Weights of a small GPT-style language model, trained from scratch on English Wikipedia: width 256, a variant of Adam for these matrices.
Each number is 128 + 24 x the weight over the matrix's rms, rounded and kept within 0 to 255. Layers, rows and columns count from 0. Numbers have three digits each.

# o: layer 3 attention output (transposed), 256x256, rms 0.115, rows 70-95,102-127, columns 128-255
# v: layer 3 attention value, 128x256, rms 0.114, rows 39-63, columns 128-255
# q: layer 3 attention query, 256x256, rms 0.121, rows 128-137,160-168, columns 128-255
# k: layer 3 attention key, 128x256, rms 0.116, rows 64-72, columns 128-255
o70:132097145106126114075120138118152158123104141144132131156099161143117116147136124109083134148117067098081058083102147140141153176113158159135076116157081146103082162108106099139120137125096149118131108123107127152110097127110095107121122149141147134108141139136117123130141163156123152090122128113093104118107124163085142146066155147146114179099174100142162103121117131174146084153098
o102:128129141129133141065126130137119163125100139103150122151126134117132096110117139139085103137105078114143102099145131171124147194106151147116092122133085127122104140140106112123167135132084154122145170103096115139084101120122091091165117155081126113100142181152134141168102140119133159084129109105097103158126120122090156169121131109149094145093155106144108110127091097135135123142105
v39:118125158135137146080125160100066147170152108096164152112145137138164097144098104147120087156141084124100149109137112131068081118094142134098130114147123131098151138087150167130085134105125122069146165136102120152137091135138155193130161121126092108177130141152151086100113128128161148128171121092161132106170111161156116100178141116176109143138107150167133136138173143106147135138137
o71:096140151151100170078141151095083120124155149107120148152153140174120105116116113126146098155110076097097121153113116133081076125157108187106120134152162147113149128096150156130134134105168119083114142101114111102157135149130105171100126158212115092142169166121115125087100096125166144154147105116168145115134128144112131116143159135133136155129109133125128141094137115157143123122127
o103:145151144098099160101131128102065139171162141116108168153137110141110103143106139164184100156142115117095137139131090116073080132140096163096132140145127142121189128137177158126106127087141130099090189133095121116155111152138117157122104111123122097133140153114128148116082099132150182166156105076162140138131125138125114110126134187110147153146086144141121165129125179154154132138105
v40:137129142090136139104118130126165185153096110129113143122121188130143134138126114145146124130175091171148156155107149113113111145094141119122177124150135132155125120140098139135172135165114174142139101107121136159068116146103104159144066141103077163116112135121131157097101092117159128147130142114144156161136180123136114121116133159141113099139129135179083121147133137147170126177150
o72:171124142111150108105109136153130185131131088117119118141136115138176124120132126115118130123142108144119133108128121124145121139121163122156130134136156135159129111107084081129127129161105140150140158085157142191118159149128118176125111116064108116109131123143089132127100121138132090147152138151164157139158136153110142130134135182133128132132157139152102173142112146123120143171115
o104:160139146103107128088132141157129189153126115112126126112111135118137114109145125127154127112135101157146125115133131127122110123085160104150147137109135131147093098109124115149119124121129169179148164079123120162119134159143133159117106082062125180143154134111084128123115124128147117143143146137115162154148159136129168116158136163142179121146121154165113139143134144128127147174160
v41:122115184168158104141170113081134128119089143113102107114135139137071157140141085123096088143146178145115175105090121097102176113116139112121114111133130141093158088130136169151106099117162160096134144145100118111098144127106192148116144118129047113115090134115170167114162131126145186132162097120108151128153176112160142105112087155097096124166149118055089099153107103101095146125124
o73:139091179147142121149168102088112139159118090130129089178133132128125165100137110128136142130114165160100135095142099100110168130137173080070166150108125089132181130122116154142118139122203155114196144158102126111097110124142159157140128146175134085125106117139149155157148074131078158093139160103104140096112146131123123122107089167094126096159105119089105141156124094132119148131131
o105:134106131160128136135181126110129121149106122136105086140124126131120167145109127151123144131140172158095145103108109094110169136140164101099153113130141111153182105131141187134109133128151179137163186151122125096128141137124184124103126096208152111169127088153134158138121081145063187101142120115109135143142184117124098121093096164136116086169126103096096114145149125143129155175144
v42:142132113140159119118131084190202138147113138126105120140129124067084128101116161107099134152146161105174153093151158146070148118136136174144120120117131113059169083178170068138088076170109105094136109138108145157159114128150169115132175126142091173097132094105126167157097080139150124130077135116117140132142116138069105120051136101117133093149145120097122078096116153151106132135155
o74:149133121117130089167141117179158163112094139136125129120078129103124116140094156074130171161137165107132159073112134138155163133073130158130151114124109179096150143123160114076069116110111148134102143201088105108149115153118161117118106121157124175125135059130119165133123105159105121113099145122125125129138167121097121100051155126148129098111110134119112110128134160176109113167133
o106:135131131120112094165103095111170187128098143146100174176091113081110148117106133100111144169136167130154136095154142160110138118111135142124152128117093182099165119135190097080085102128144138129135151162098125132183118132182111128123155077174110149108083089117117176140145061168124155113111119136116129128156189080067097133077145175122159101109142151140145103125115136192126126142109
v43:135158129133127168122136143160102122124175176119137132145123150104123097137116112124159104104190088095133075189110120132138111119116087076126075116132129121126129145140129134102124130127121129158137114121184111084120152152124109138135104139156127146124106106118146157146115130140108150150150140100108165143138118146156100110097122126160104088074104135133119168136145124145154105177181
o75:098133137143137151104098131140110130116113192141152115093121151085155128144154111165129109111186108126081117165105134141116113121130105113114076107165135150123123098170137125138134118145134150128116085089164116111145143136086150142111118103151109151136120164141152140156127117096105121161137123142122139134154091135124088134086087148099107117106149135151099122138133136141155111133149
o107:116135119106117132070140141169104134129106160129125104114112134060152114164143128107158132122202077145103112196091123128126125142100078125139050139158154150112119135134123096095107133112149116153106069095165122102157111168134116144132136122112095146151136129129122138123149136122108145191146141115142146164157119160157079113101113134126078145104128166157128120125172134134111116129153
v44:133147166128098147146128134146089082182110117178140126132138150141114110160088080121105103149126164124101141173146111130091130137127140125079085145143087131091135131153150084132103143178138089153153105116118131143148172114099148116108109126133157191194109077139063121082172090086136129127111124120165133130103141115147108138164122051168070182167116131142121103081110134155102118146144
o76:102105122138101138117125144114104141118124180133154151166116165100127138119112120096085119145132161107079152151155133126103104152140139140087103171137140182109059067141175093103074106143174073165149078135068100142143194081115121112097123075125127183156113084115098148096147136169144161116108136146112121132120155123112144143135150137112094190161105147139089102109132126113129119175150
o108:095138167117109179119137160117097121153126157130169152127129141115122150136117124117078118150115149080071127144150122108147105156147128121102168124147149170096128124161149112136089091135189095154129122149083094137131144108116141122088107106125140110154127089129099130115136114120129153115115137135096091131132194136122157159140118142106117164185122132131101112086112080159101132158140
v45:115163164094084118130155102196092114077116196133153127153099159114137075132095137139145115080148153131164098134140146169164154126104127092138088118074134139174152136130126118087142127063122122161184100145130146083130105165111128139130112126130122146077140151071108124125136091087113177142120128174130118124093128100136115082118125136143133154145118113123130148116110118132140117132098
o77:127143170115093122105150111163153140121129144143138129105099095115111085125107149134133127096131161120157103137142158156132141096086115097142107142089149144160155128153137135122102126096110157165124106135121157118108167135124167140150100067112098141116133185093100130128131107094124139112058119198140157119153131114171128102103133120134141147174100145156112189067135130130145104136101
o109:079169167130131124072149119172132123087132145132145099132116115088099058152116159110163154084151152119159134189095154116155148133062087113152095174112159162154125161157120093101130133132110160165145084135182171129123160157104173153124066064104130178110110162125107147068132104092125170156066170172158135119132116099181136121140108087102122148158151161135118168081103169112119113139127
v46:139106072174113114138140138108126107089142158116140112136143138157120125155178168135146107125149128103122150113062133108148107128142111130076110140135112128130127127084093163112127142134145131114078121137082151098154140125138114118132129104156170120130086136132138161137136121182121142155121167135097143121124077089121065134141135201138100107119151098118140148128149176085130125184086
o78:134088088167140157132163117103104135104113153102159136107128112155143084099154141175129111094119131101159151138108111093136103077143167118112100163129125116131150104126080123115121117151120138126065145150107133138146127121142143104119170133125144091110107134160113141126135157146137130145136187143105124138143117095142096151151184142107094100124118132128145149173154143094120178124109
o110:162115096167135141085158150152124109108114126108139095099153163160156124088122148145128111123113132112154149149109073100132119131146108107092068098107149129112158134116080157136110152156142151134090132127134126113134163157153127133116165103090151116096090113160118111106117133170123124138111194152125133144124120135150060125175187145107102091127134155129157141110162186110125156149142
v47:096158160082107154128154123094098102143113144128128119113141161154141090111127107136100118142100159155098133153104139133113092121172133080112103100082131150138129152133171167122129141134165109124129126127103114155103075103164104093110115106135093127127133135140124142138132091112153170117150078193130143120143103149158155128169095134134167127131074089119119132125117113137157136113081
o79:097123108090097133079131158116085145121115137081094161135122123119114137074115118122103128128129135146111152132097118094116078150158155082073079151110161093125109153133147132149112118129177102113184143141143127148125112137183118122145102093118101146096133157139134164136109121153133162154124085164124156108127119113129147163129129120119163151151102056141109145113105109126130139104153
o111:081111162101137182124174137114095135128123171108123105098140122113130107101143121120097111143119139114133134133083140106116052136158144066086110122112128135111162168177145152149116179111170104154179133151169129158086136141176150178173134125119132142130128168097122151086125108120126181127126089155126147115088110115151141146130121130118154158196086085141138161123140112133137141118123
v48:139099146103090103147156180146136124100122117153083176145116122151116126136120152142151120157091170107104183141198119168178119109123155137108148129188153139141128089145091168151135097133107150086112133105097119124108122108122161131125118139103066129128149113136158092166126146104190169122067118123194127062122164148144147115160154143177132173133130112120140100137115164085162171113118
o80:133082142130101096114128168136117120137164107159122162168118144136098131102112170111174147149083158094108155147145110127159082124123156111084142106108102093141077141115126149127132102124145153076134154132124131116103165115144134137167099099089111136144142142141147106164085100140163124145065128092155130068152149146132132189114139148142116143137124095115109166126102143110158153106104
o112:103082163147091081128143127100102131093121077149131166172101159134116135110122171160152128154094178072096127118148116157167110105142165150102174123150095109129087129129120145122115081124133141074103177126098139111110153129151168121151100087088144128131155152140122117145093094136160124150091124129140124056137135157129170162065121167168122102128132083137126164155092094131122168143089
v49:175166153110116173115081132099176117073153125165112175125123113114086151080077144107150144171118136087098113096104119055091144131139112117125111125141110104130126129127108127133172121143090083156152148144103132145144111120111124128130107130124139108102086129154104208140092111128076123083157121098081131116112105088110098159075125156127143132149086144113083144111141110159090149083118
o81:154154160131092160115150137116156174098132163155121168116135137113119147103139131070117153111119144079145111108136093104096133129113099116124133138122125117149129083118115121085160136159071126159178155179113133185122102138149151120122151118108131076120096110115087185161115176146134084130168098129114131120120081157110093154096136130097107136118133127123097125112149151140126121143120
o113:151149141161086156138111119127135144111138161150130183131129118138110157108143125101146146098123165124172111106134109101106132143120120110123112119117103149158120100102110104094144121158082138154167128144137122180110124149147119127108180111060142115118101126133135167188109141146114091109136110107135146111115062148120073149127134139133128116090103127131115117096126131139109124138063
v50:148147123125146154134096113161069173104124144137136104130132090195117179102138104130119139147140124116124134125187095155108067138173154116112138128117105134112125126158139125109109111107119123104107147112149142096113086111139104152131144117133151108144104116119105118117136135159194079142097150086156115117115122123115080136132108113118139113066149141105166116153139107148147132110112
o82:133122165129148150138091078147083152125114124166106065150121112159167160101149117118146136161130125127084118124146132157107107142168145143086079147106124135112131148154145103130103067101129119105096130122136139081089096127125129134137150128110162119144122130140129112160163117119165105097125128116140102115124140164147093139078110117145135140115151139118153099165155107135149093139113
o114:171107131139161109152120101140144185119109142160114104129134103152123147097140134085117104182132138126087129129140118143112099108176155134111131134101107136109112154138145111102102076098129114074094147150138118081106091164172130120148155138056176096133125121128141096153149131140162103131124097111113102101103155139099108146092125108111103131110146129125183141145142121132115129111136
v51:114183192149146128128081162138131128147095132154106097121099163142123138190146144140111156127093097132088146127104154099107104095128118104125074115139121133136179142124157136114081092106121130117138146115186104119111135163141126169131127131136130094177094118151114167093126184075126127108072106103104168087109111118159106099090140111137106111148081128104124147141091099083067112119108
o83:114189156110134116121093142154121142141133122154114108151111132154111148181147127154116161133148119163109128103139142113128084140136123132101098145129135115116163109126133107120119108128101158109148137109139099119155126128146109151139139182122138071147080127105109154130099090096128130102100099089106166124127134128146129141112161135103137128147113159091118100169081086144088121132110
o115:114108156160109157122118145137132101127078126171115115131084150111100120185158142146106146110131133158104134155115145102157101142128080132124065102139142095126155124120149134127128115110122132113138157077131082125114137134128084123101119193131141089127080114122133156158096112101144135137105155070117167119145126090133130143118137136141126171133105150113122111125092076129089094143089
v52:132146136158143114140172114103136142139145103126090121149152112135074162152108113118123137111140104105117093171145171121138113157128087128174122120084111107114130132139121137141098161107143129136100120106138134161113147130132135098137117139123137187140082150134115184083127126139111137105189107150138129092119093160148120089124093163148084154118138186150156107137111120116096148088091
o84:133114113159116124129146098107132127126136124129101129159127136126086162122143110148109159136097103103118126169162151101108130134145083147150114110128160098094134118155125158152110128161136118145157122117147097134136132180144144107148127118121115154125124154159130132125111135169136147081148144142147110085134102158104140112111110159107108180119148168132136125149094088135108151130110
o116:141114098133114137117147127132125132113144162082096122122132076111095156186139130134102134134115133130139140178124154134102097162131084144124120127130132086141127152152149141140091136133119121140120069144092104130149133161127149141141128152140111151090121139122132148100123106149114170106164129115156129105130106147137127125085136159147088159122125171142128121131108107153104124093133
v53:158168157111107152107115135125163165175120149132106171156142132126144086149148120106159095122175129130126128109156106114145131132142088151141103147102180139168160102153102171105132119138090151091132138081142159135144061142142166137134153140122142147146097113161091140179104106135138096104133189100157072169106175161101152122143105176190082134116126103133149114123169119166151137107111
o85:113169151162095133123148139126140145160129143136127109130149157131133123173153145119103118142103103082130105150143095122107159117144044136171073122112165172136135083094120150110114152126076149080152132098120164092149111095150170130130176155128127118146123120141087128143112124176133133107164173149150115118130159160136136122075113138180102154123138138135137131105141117163154100122074
o117:143159146156109091107110154124155128140122152126156151155145158120144126186161148133090111148139148112106108109126118151134171136108081154122098193108158127133142086077135124090126092132073118079119141086124152115160106147108153123083145152124132132120133114153088158168126136166141125116163172128139091113130138146108156132092113162180094147095148119141145114125107132145157120127101
v54:148132165150115106135118106139105144164141164106093145079096117136158150125105087158154110124114121125102082197115114127146084117123145143114100130174170138160156150146122113146109158191122126170145125124120132133138110119129140118111100140144129115195129097140163161108120133103156137146121166159124173138127154151150096115098103141145119089135164145158118141123176122137135130121127
o86:147169172152088112109112120131153138148077137096115126125123101131134149130133125146145076124150114137122111193123133159132105111122137160099104141131136163157143134129130115147086158156139151143140118129098158153146149092145120130095120161135123147207124128179126124155123146131159131136116109164144171131107171110144133146111140142126144114176133136129119094098151139162114139116135
o118:132135173193098155150113126113125162144136148105140126122107115123118145124140134153126094118135131110109113169123160142167083118086113163146130109186127181114146175160130089145075137127107145166133099127091167166146132096129139138121124161159121098183095120179148144108079125094120136158129117168139184138122130132158147123111103137154103093173103108121101146086143112182083105106134
v55:126108172078138164119151115112164133117135106173075070104127150112132108132160152124135144156107156137106093115111112103163112134123127146124097130139162096119122107141102113110180127145097110107127148146114097088086134140134130153111107148129141102177116117081129099125172107149119155080156120157165107124127157126131117102141111124129098188115095149103087095116104137175086135124107
o87:138126152116122171113162124095138121118138141157107072158129169117105110136135117136158110146105146076081093110104115103099137143158128142150142105111128143107098098132110106116123138172131110110114081116093120076120117161141129128112108088143141082123126120118146109116129134176110170066102130129130139101142136155083112122105126163098130181109124162090077098137097119146086103158113
o119:160125177098139155182156129132198107157141096180110047135144167119136109098155135121177095153117158100075104136122113095140167116161109114144111046091113113085093083135095134164131126155102096101126130110115102105119093143164133103104120075157132104152124098114127084124161152168128155094106115168126149096117127140109143127109130125079125145125117160130077155135113098148079140149131
v56:122151063162115097150185129120119144158102123116105138124133188113086150137125150109117190150162167148155150112124151133145175123149117132157153113088164142097111124165148124120139099118177135149162175119162143097155117118089121140127142119114144148108156113112125090136150165072131167181099114164156118138137100145119156140159102142135074109113135143156137123095121120107119138113094
o88:103127073137104094160134119124165092111093054114148123120147141088081135125149122143100144184144181163156153147097184136163170115135108113135135135119171123118109147130113104135106081154167155139078142122149130122142146086104148091120127135123112192106117094158134053103153139076141146157080147163125104092148112158149116135176111150106102109149124127150160141123101094119115140112147
o120:102145111107135105134154111114119116085100118105136141115116144089095129141139114152097171173149125166133167145114157120142142128131130091118128110122155140081122134123143117116128085110176128166128126136153157121119158097108143160136118091127124167089114092127113085084126147094127166124140139135096097143134151146147122137151087158104090124142114145122178146128134091097159129094126
v57:165093148128143116098114154157131120137111098121166121163135123110124120138141134122106102139139130128110161142112113133155139173126127115145125115140090146131135097098129135132127120109144131072124153082131129112138156129152142129127151109150088113159138113086111168167122104168103128169139115113087120151154137123097136113144146087176121139147160144116097143106147123111144080109098
o89:165068127130141131131117165124125128116085140149176145161119155123121118124138146126100160165114072143156141113118136125172112174135121090133135075126101106157138129095146136112108092108135133105129140139101136130101175135097126111130120118148125108112146087106147165130121107168067136149125165104111125137117148112110137131158136127174128118132108130151131183130137075125106128097099
o121:147095148128131105107120177145144122125079133113169135156090177113156146119133136082046138163151094129115136084120129172150135154157130082117133064119122104145124102098130145133105094124138129067106131127092111108111148143098118125150110136188119095125146116143118152162128143181076104117151131101121113111102128108084116105125108129172121136108141118125122158141166085148141114129105
v58:133117156092153144161158121171162134109135089113125124116143122110122137182127118112111166107115164151131152096119124141097087130121136102130094121100182092111109129162104138146104094136090138120142100118092129181106160117095101178132132116133098110164143139150164148105105129128115111110121095075102090128113115121143109097140119112115081128148116084117178087130122142143129188104128
o90:127114133089150121143122095151109132125144112145127118135133124164137144121105142100142190129095127158140094076123113134094101149152120104132117117118112071147109168145110119138119118125105158105104159122136135143148148119102125143109094153190136102154117138130118145101117115113087147067145130056140106106143129106116155100118137137139159159127150110109142126164112123192129123115094
o122:133122134108110147135118100124123133105177155170122124125110142150134137159136137130127133109081129151168126073114115158110088131119144094140088109093106092155098152149138132152122118133108141116133157102108137133142170102091110146112154129132120123174135155116136142111119092128085166102150143059118110097128104086119134113107106177160142157142135090138139143134101110171145127113124
v59:099118130169129104081122126100107101120081111145093089118117130145072143140112125133139124115127064076131156137165109185104123134147095141105141129179125152103134114116151116101157134099150134102096141154119139111147124156143110145133107149139103166142114122193104091125087112175123105147125103141141182152100137115094149151115128147105124132122153132130161116159164123151134128159131
o91:107127134132145106135165132133145105156082105134126122127111151120126111161104111138131121124128110102108154144133115154075139156153078165148114171155150201067130105134154126121128125143130124106116130169131157108120126175162136130124110206153124128121125110128129119128145124158116104153171116135118130162100148139119138179137102123105095144130162155125128079148151177081124147109156
o123:128118137117154100126135130123201117130098114151146127092152164120113127111093096129121120148125091079110145147148079170112117150157057145143127101137147190092141127120151148135143124122169121103139165139124115129130143146171131114102123234107137123137108126120140077128138144170170079149139122142124146182117178118112125176152144117119113112140146149152175099135140110099127148113166
v60:114070095095125141151140137114113106150129109133153096201118168109154120143144165133155162141113182153165144118103155127154114093152164153124112153161123117147145130134158121135163112154144110175113140095076103102132145194142122135138102124106117140079144121191153110100075147147140136118132189153075153138108147097162090086178136142162126142150084129144141179104150174119134135128148
o92:156104095086119099141105128130132097130099100163179111136101158138137099129141154144160100126105168167168136127091116153145129106117154183111104128116111109155130138132100140122131167144132128098122100104093135125104160166123126153119118127109093143117106112185158103050136167116141148121163146141065125156137158104174076086176146119178142112114097175132146111108108139125138173097154
o124:123134084116096134155111129119123090155116078141139094133135178134129098146136136172220123131121174132160131091129119122126099089120158150115132138125120093131127094138105106120161128168134136123145167092100148116119132147096139144120137127192098153118122139148145076125104169120112146121164160153083155182134139124166103096177130131143128130100108146141110097105140118122151123108145
v61:143163131155094112080161108100092121148118111116130115114102157137116110092121122129087118130128115105107123105117123058096119116100164145088128145175088109156114159118148070103159139110135132147149103120142150158123122132144160105104117132134125109149093137083144098128129146137108145195131099122107150100112138124117137145112136161105126125122156139139053105131166118117124110109138
o93:114160128157101126086178144117106163125154110095129126143071150141163113080097149143106125110126158115130136152118116100092128115112171130167147146160109118135129111146122101097170134130145139183109121133123161161112160122159114136116115093181139105128112105107117080134123146143114109116163099136108134127096146135099139146160127164114093105129126146138091143141129098122102154096150
o125:163158151172096139068166112115118136133128122085158110111086143138149163121079094134101145078120137118116125154124099075106171117136175137110130075183140147169167153143114103119157134125155179137118089154140156177089143099125144154135129089222139086153095135116114088117121140122101096156119106123085145119112151162131130115137141124100098089130150142101109156127151133150134145107153
v62:092159159120156141104145152116180136139132123111117124121124185124119132133161120131098167099138114182172171123119153134094103146122140112106092106113102147120125089121193114122148113110103092134154133127139162097139094115122142138141107136125038105109058148113134093075115107116159108124114161116060169168114107085096118143109163118175142132147143143103181140114117159150136102086160
o94:089131192099158150123161144133136119134163151087120118144084107135104100139113124120107182129120111163124155115130115144108140132152154113128129091090105111098173103109166114137113128121123143137143145149134150101098132140108131112146109185201069111167092108081118112074111091091114125136127164125100166125119111123134105102100221126176149149150130085133172145143122124134112125079140
o126:103122167130135185035151134079098157137129155114117141181090150128129111120111100127095145118117113159136141107119152145121133148130161088136119104104132106116165102089195106124096097153119092133120163133125165070121110149120089150128111148102077091131064164044149133074117123098107116146127209107101149154117117116123111131147165144177152175113139120122193151154164130179143150115139
v63:106134106108139122123175113197128078100101102119122140116132087149083126118133151087083083084065123126145143146119169127135145149134141106115109091143172103177140154097097121105124149101097163097183143150156135088129162126100174154130160116136095084128166118135110094081151155160139136094147112121127139149121142120105151106139108122132110139170111081094084124104099151144102132168147
o95:097142140121109128123133136160100084092114144127126136135135078130108109118078130099103137091108154141115122120145151146094176135174123105099142125146104144123166140086153148125099133103113143121168188167156142118153157155132179126135123154168168087134120104096133132066125155145113163103089093131154148126145140146105181127133133145131136144112131140112091120104118148137129147150148
o127:120158121109126132146146134153122065109147113132117095123135108130080115070098142081102134093098123146108115155155151121124144148148111080133075035099086140129149142097127125155099165117097138128150189142180105101152173153108148121126155114186156118158109098125127113101140133148112176089109157136160136113137164155122154116144118119158142150162121111151082159082114173140120114147154
q128:121137136122108133127130139113151112141138114117155158094112122131132149163104117136113124117139124161138114113103141123094156127119173076148119134137108124141125102154127103115129175166158179122110158152144148115134135111124122103104150153122104146136132096100167113116159124147101169120128125120143101114121161134125112120142116122139127143128127137124131108151110122097166136152124
q160:134132138087081149139088160111167116095131099147157133091166112131102166152070129190122121141154144155160130113091114123100124154132139075137126122141126129173153093124106114093122194162135139109081111113095137145174122120109155112123144134134140140144117106107128085123143103115145167076096154152171133147114147154110122096147145074141103141146094125148122153116142149116126132106130
k64:113150125142111124136145107117124102135107140125130111139119149148116095145132132150099133141130107109118128151090139143133136137151148144159115110120131084142129111149131133131133126128129146124129122126116089098134113145141142147155135148062124097131119125145108128118126118119089090147112107140139108139123111181137111094099141153138119118091134108131142107130128099140096115133127
q129:110123115158135113125114148122120122133131149116158137114103111144136135151137123122133122113141116122121138149117102153118114137150101154135137169132121155133143127132144100141112108134136098107118121124100131134142094108157104141115120109109149115129122135131119111132145117113107123155099117109111115121143131137137121136102102116144120124148136115139155133094129120112119112115102
q161:131132120152140132129113101134096116124130130108114181146126125121128108136107138116133152123140151121136114134093126119128119137121116157110114132133121125101102119153160130167095097115119089132115124148155128119103099136110108134126111131091150118149139140108155138142131123148139157147132109110118113079122130125129139155106093136152126114108122131140120146123121097129118126121127
k65:105156138105100161136140133095141122158134141143161110143122140118091126122130142160096120134090120160126128129118155129112130129134134090136136130120144110153111135133128126134113132129135154139103119127094134109148134143136149118137156165116114147131136113123140144115132099132117145119120123177144109123132144141140112110131130118134126115125139118141108114127126141118129150136169
q130:126144155078126140121131122128137130118151129124128127118140130129150123120088136140119122133114108115146114115134150115133135148101116092138128093137094104153118130136103161111144161127130162134118117111162133133121125127116165116150130147143103140140133112127131149134093154128162144104134106156155140156107153130154125097148154122116130121140134148126111134128129138120125133141143
q162:120147134098126108124141124137152121124142106111151116099145129112157151122109141146122129135129114149125131116149134128140149136133130086147177124131105085153122125135118142138152171121126165144130153108132124127121143136113162109142155157167136137108127097146113143113123112126104128103107100141148142156087132132145124123163145113109127145148146123150132134158142126143157117116127
k66:121133145165132107155131107160105128105131151123106120129142130132116116133140116121115125106135152117113123093099114120135129145130141167135120142132108163121166128121137138127132131101123136120123136131136121131113116108114107157149088119125094124124125142139128114144124136112115106132146121104112143142145121145104118140099152168124126129131139119125145125126117124145132123107101
q131:103138098120109134104132135119160114136121080113163155094138148125142122156076125154141112119141100146120117082099134121104167147126163093129101118127110131160116115159134132105167172160179145113108156145139147130164116112118146115099131148133124159116129077132160101098156128160124163128118127132135098116105140123166123112136136125143104138122149156146132120146094104090127133143129
q163:097121135069121131136109145109140102100147096147166121102171131137130163134074122160128128131149121129130131128117111133119134163122136053120145121132139127120134092147132154115176183159147125102081149124104129138184140116143166128098139145119134141119105097123128101101109136123142156103105141148160129142102133162109132114143145082136122158156122155159121150119127133112128129142146
k67:126139139133149110132123141142153108137116143156100096150084130130095111137147132170110116122131103129109143121105152119126133155158168140165136119151142082162128123135149138131148107136148145138136140112120124122146104119135126137159136170076084096164134116119103145130163117119105115163112137140130122154140112182122105100099167166136133110131158130118133080133143122125093118122142
q132:132120125138153135127105109126118146099086162160118116141134103122142111107184135114107117148140156124123116174151128148118088114099087168131133149114149127099145146095134106167109094090087094134157099113141101131120151140131124150138129122091166093117128163115102137150120130097144086110129145154084145147144126116106132129144142151105144124130129073134128098112124130156131119118121
q164:143136111171179132097131096139131142155070184135099153168086108136114104128182132062132128140126115126121121138132143142121136103107097197143106141126164135097120171122143109127112081119099135141165123137152135122096141138126091151140122127105130100129121166132146158145147161131121137159153139123122103139154135107133126162105092173127117112075138104089127064121112127122149116152142
k68:139125113122114103143152133139112125133146120120126148123133121146151161126087133083158128135119144107149115126157114119117121130130087120126158144134108187118145117124097108124096123111115101125114134121113146157103123111113122109096142085184157157101118149143114123122097119135132162100144129095117129108122132060119135147126114079118120134150114155136137165110153120158151136124110
q133:132172124093123130119130127130128132125167116116090112138128125165135122134116154126128160129093124112138113109135136131130132115101128113156109057112116129151113165132118166131123164125092172142120137140138125121138122145123163120142131149112101110116136124095152145155093133133155165098129139127155132160150135140136136112129152109119129142126129109106118143127115151140125129145168
q165:147157119115129114113117104107126140108142124118103111097123147127125161138112127142156128133096117139153111098135116154157134129117151114155131078115120117166132166099099136125136146139138165126105152096112144124135133125126179115131130149118114143098122112150111138135116127143094124098135118146145136118123113142145105120137163120121141130128139136131100132106100137166121119115115
k69:134131140152145146135111096149134148124120139112115114139128088139137130134138115134107103117163147131133091108103139139119135142121149137118150137129135150088156130116151144131152135124145109146166130161107122135128141117126130131128108116103107099168135134145099109115107132073071092146159146114113124146127141149098135141073157147149118138144152129116131131121154110140148125113096
q134:172130117126154117130142128120120135130118101142098110116115128130125121109107135107121111154125125134124161128119146138114128111118150108146109076131126098149118146150131161123146145132149136126110153104133130119130111156119156128127134149126104136123147105091138152138130153146133133114127145137138128124106127103137124106124137132181131127138132145120139113134130129144118130137169
q166:134146108150141111147148136103174127105125123117124117092115142150137136098107110133170117129100139143121126115144099146153137138141144093162144085129121118140116133140120142106153136143141185146091165124110135152142145146136178108131151158140100153116119096102168122110130132154076117082115151159120159110095150119136152145134163112109120121140134150133146129106115140147127127097117
k70:125130108127131090096146125153127156129152141118118112129132122155118104136151116125106131119163105122125084129127151119125148144118125127167146109127140093080142126101103128133122144118110111120157134119136089152151125098112126142146111184076087129148158122118090099126135126114115122162146114113113123161147138154116142123128117132122112102133119112122102123170117131113137123131123
q135:124126146110105124144130140099134121119131120114147126108135151123137161118086140155135129126134089142127119090100111126125156138135177115126109116118120140159130089153133137094149167172162167113088165154146126129158136135117157094128122141127105137129137082146185135093149166142128152114141090136147120153069164132112100134147150142132131127141119164139106157130123122085132138129137
q167:085143142093074165130122144111110115095115123119151126118153109113138167097057165152094124116141112128142119104121134131120152152141151069095105115100126102142148091134082127155162177153169136091068101179142104135149119146109159118113133119134143124116129100138133118096134130142113132097119108141155133122070146124109107096188180112152142163180137171115114152124155130127119134100093
k71:121142136153112126090111141152132106148128124132164101090077141142117110137127135168121107131145149113098125110139138124119130145145154121123141106145113084123095124133141135123144118142141161137141110133094127123136128141129123161183130136100094110129126113098134125141135123131121103168135130140126133140135117163131128140078162151095112125107162123105126117144113124091116075145163
q136:157098110123114111122130146133114119143118129143102113142109101123133129096118156118124136144116134130117123136116123157128103118145107052131104056116118083157128156113104153143141170144135125130120155143144099143130121171144163142146138132108145109124158112094148138127094110129132140097118132142172146103131124164124113095146168100155140132121123152119153132129120120144105140098142
q168:163082110127130110129135126129112124110112114128121127137139128111138140078104171105147125119119134133136133111156092157114118129146161076121140079133136092161116114143085148141153164118124134133099191120152110157155120200146171110120177137122165118124133094123167145136079079128086164089131137128149176101084127162125165110166150108111148127133135149148127148118150126184121149116138
k72:151132153117114143124102147119135157120177140150126098144126105149145127147149134151111134100157145111114125074153151130114140129133160151087130093131145121104169087084155143105137127119118165108167101145120079152136128123081144109179134165088071090143154087140100095167105137095129113152130123136092133157121141147117141121126149148149124116159144117121090146153118157116126121129118
q137:117135117111102102115134137104140112122151104106145141120150151089123129141075165134135127124123116138136109104114116159111164124140144097118133090129122113168155109131096110102159162146165168129103172140164136112145105143128149118141125137169109153109146080107163129121120129148109131116150087114165122128097136167128089126146155130121124112117108148126118141134121121115139133132157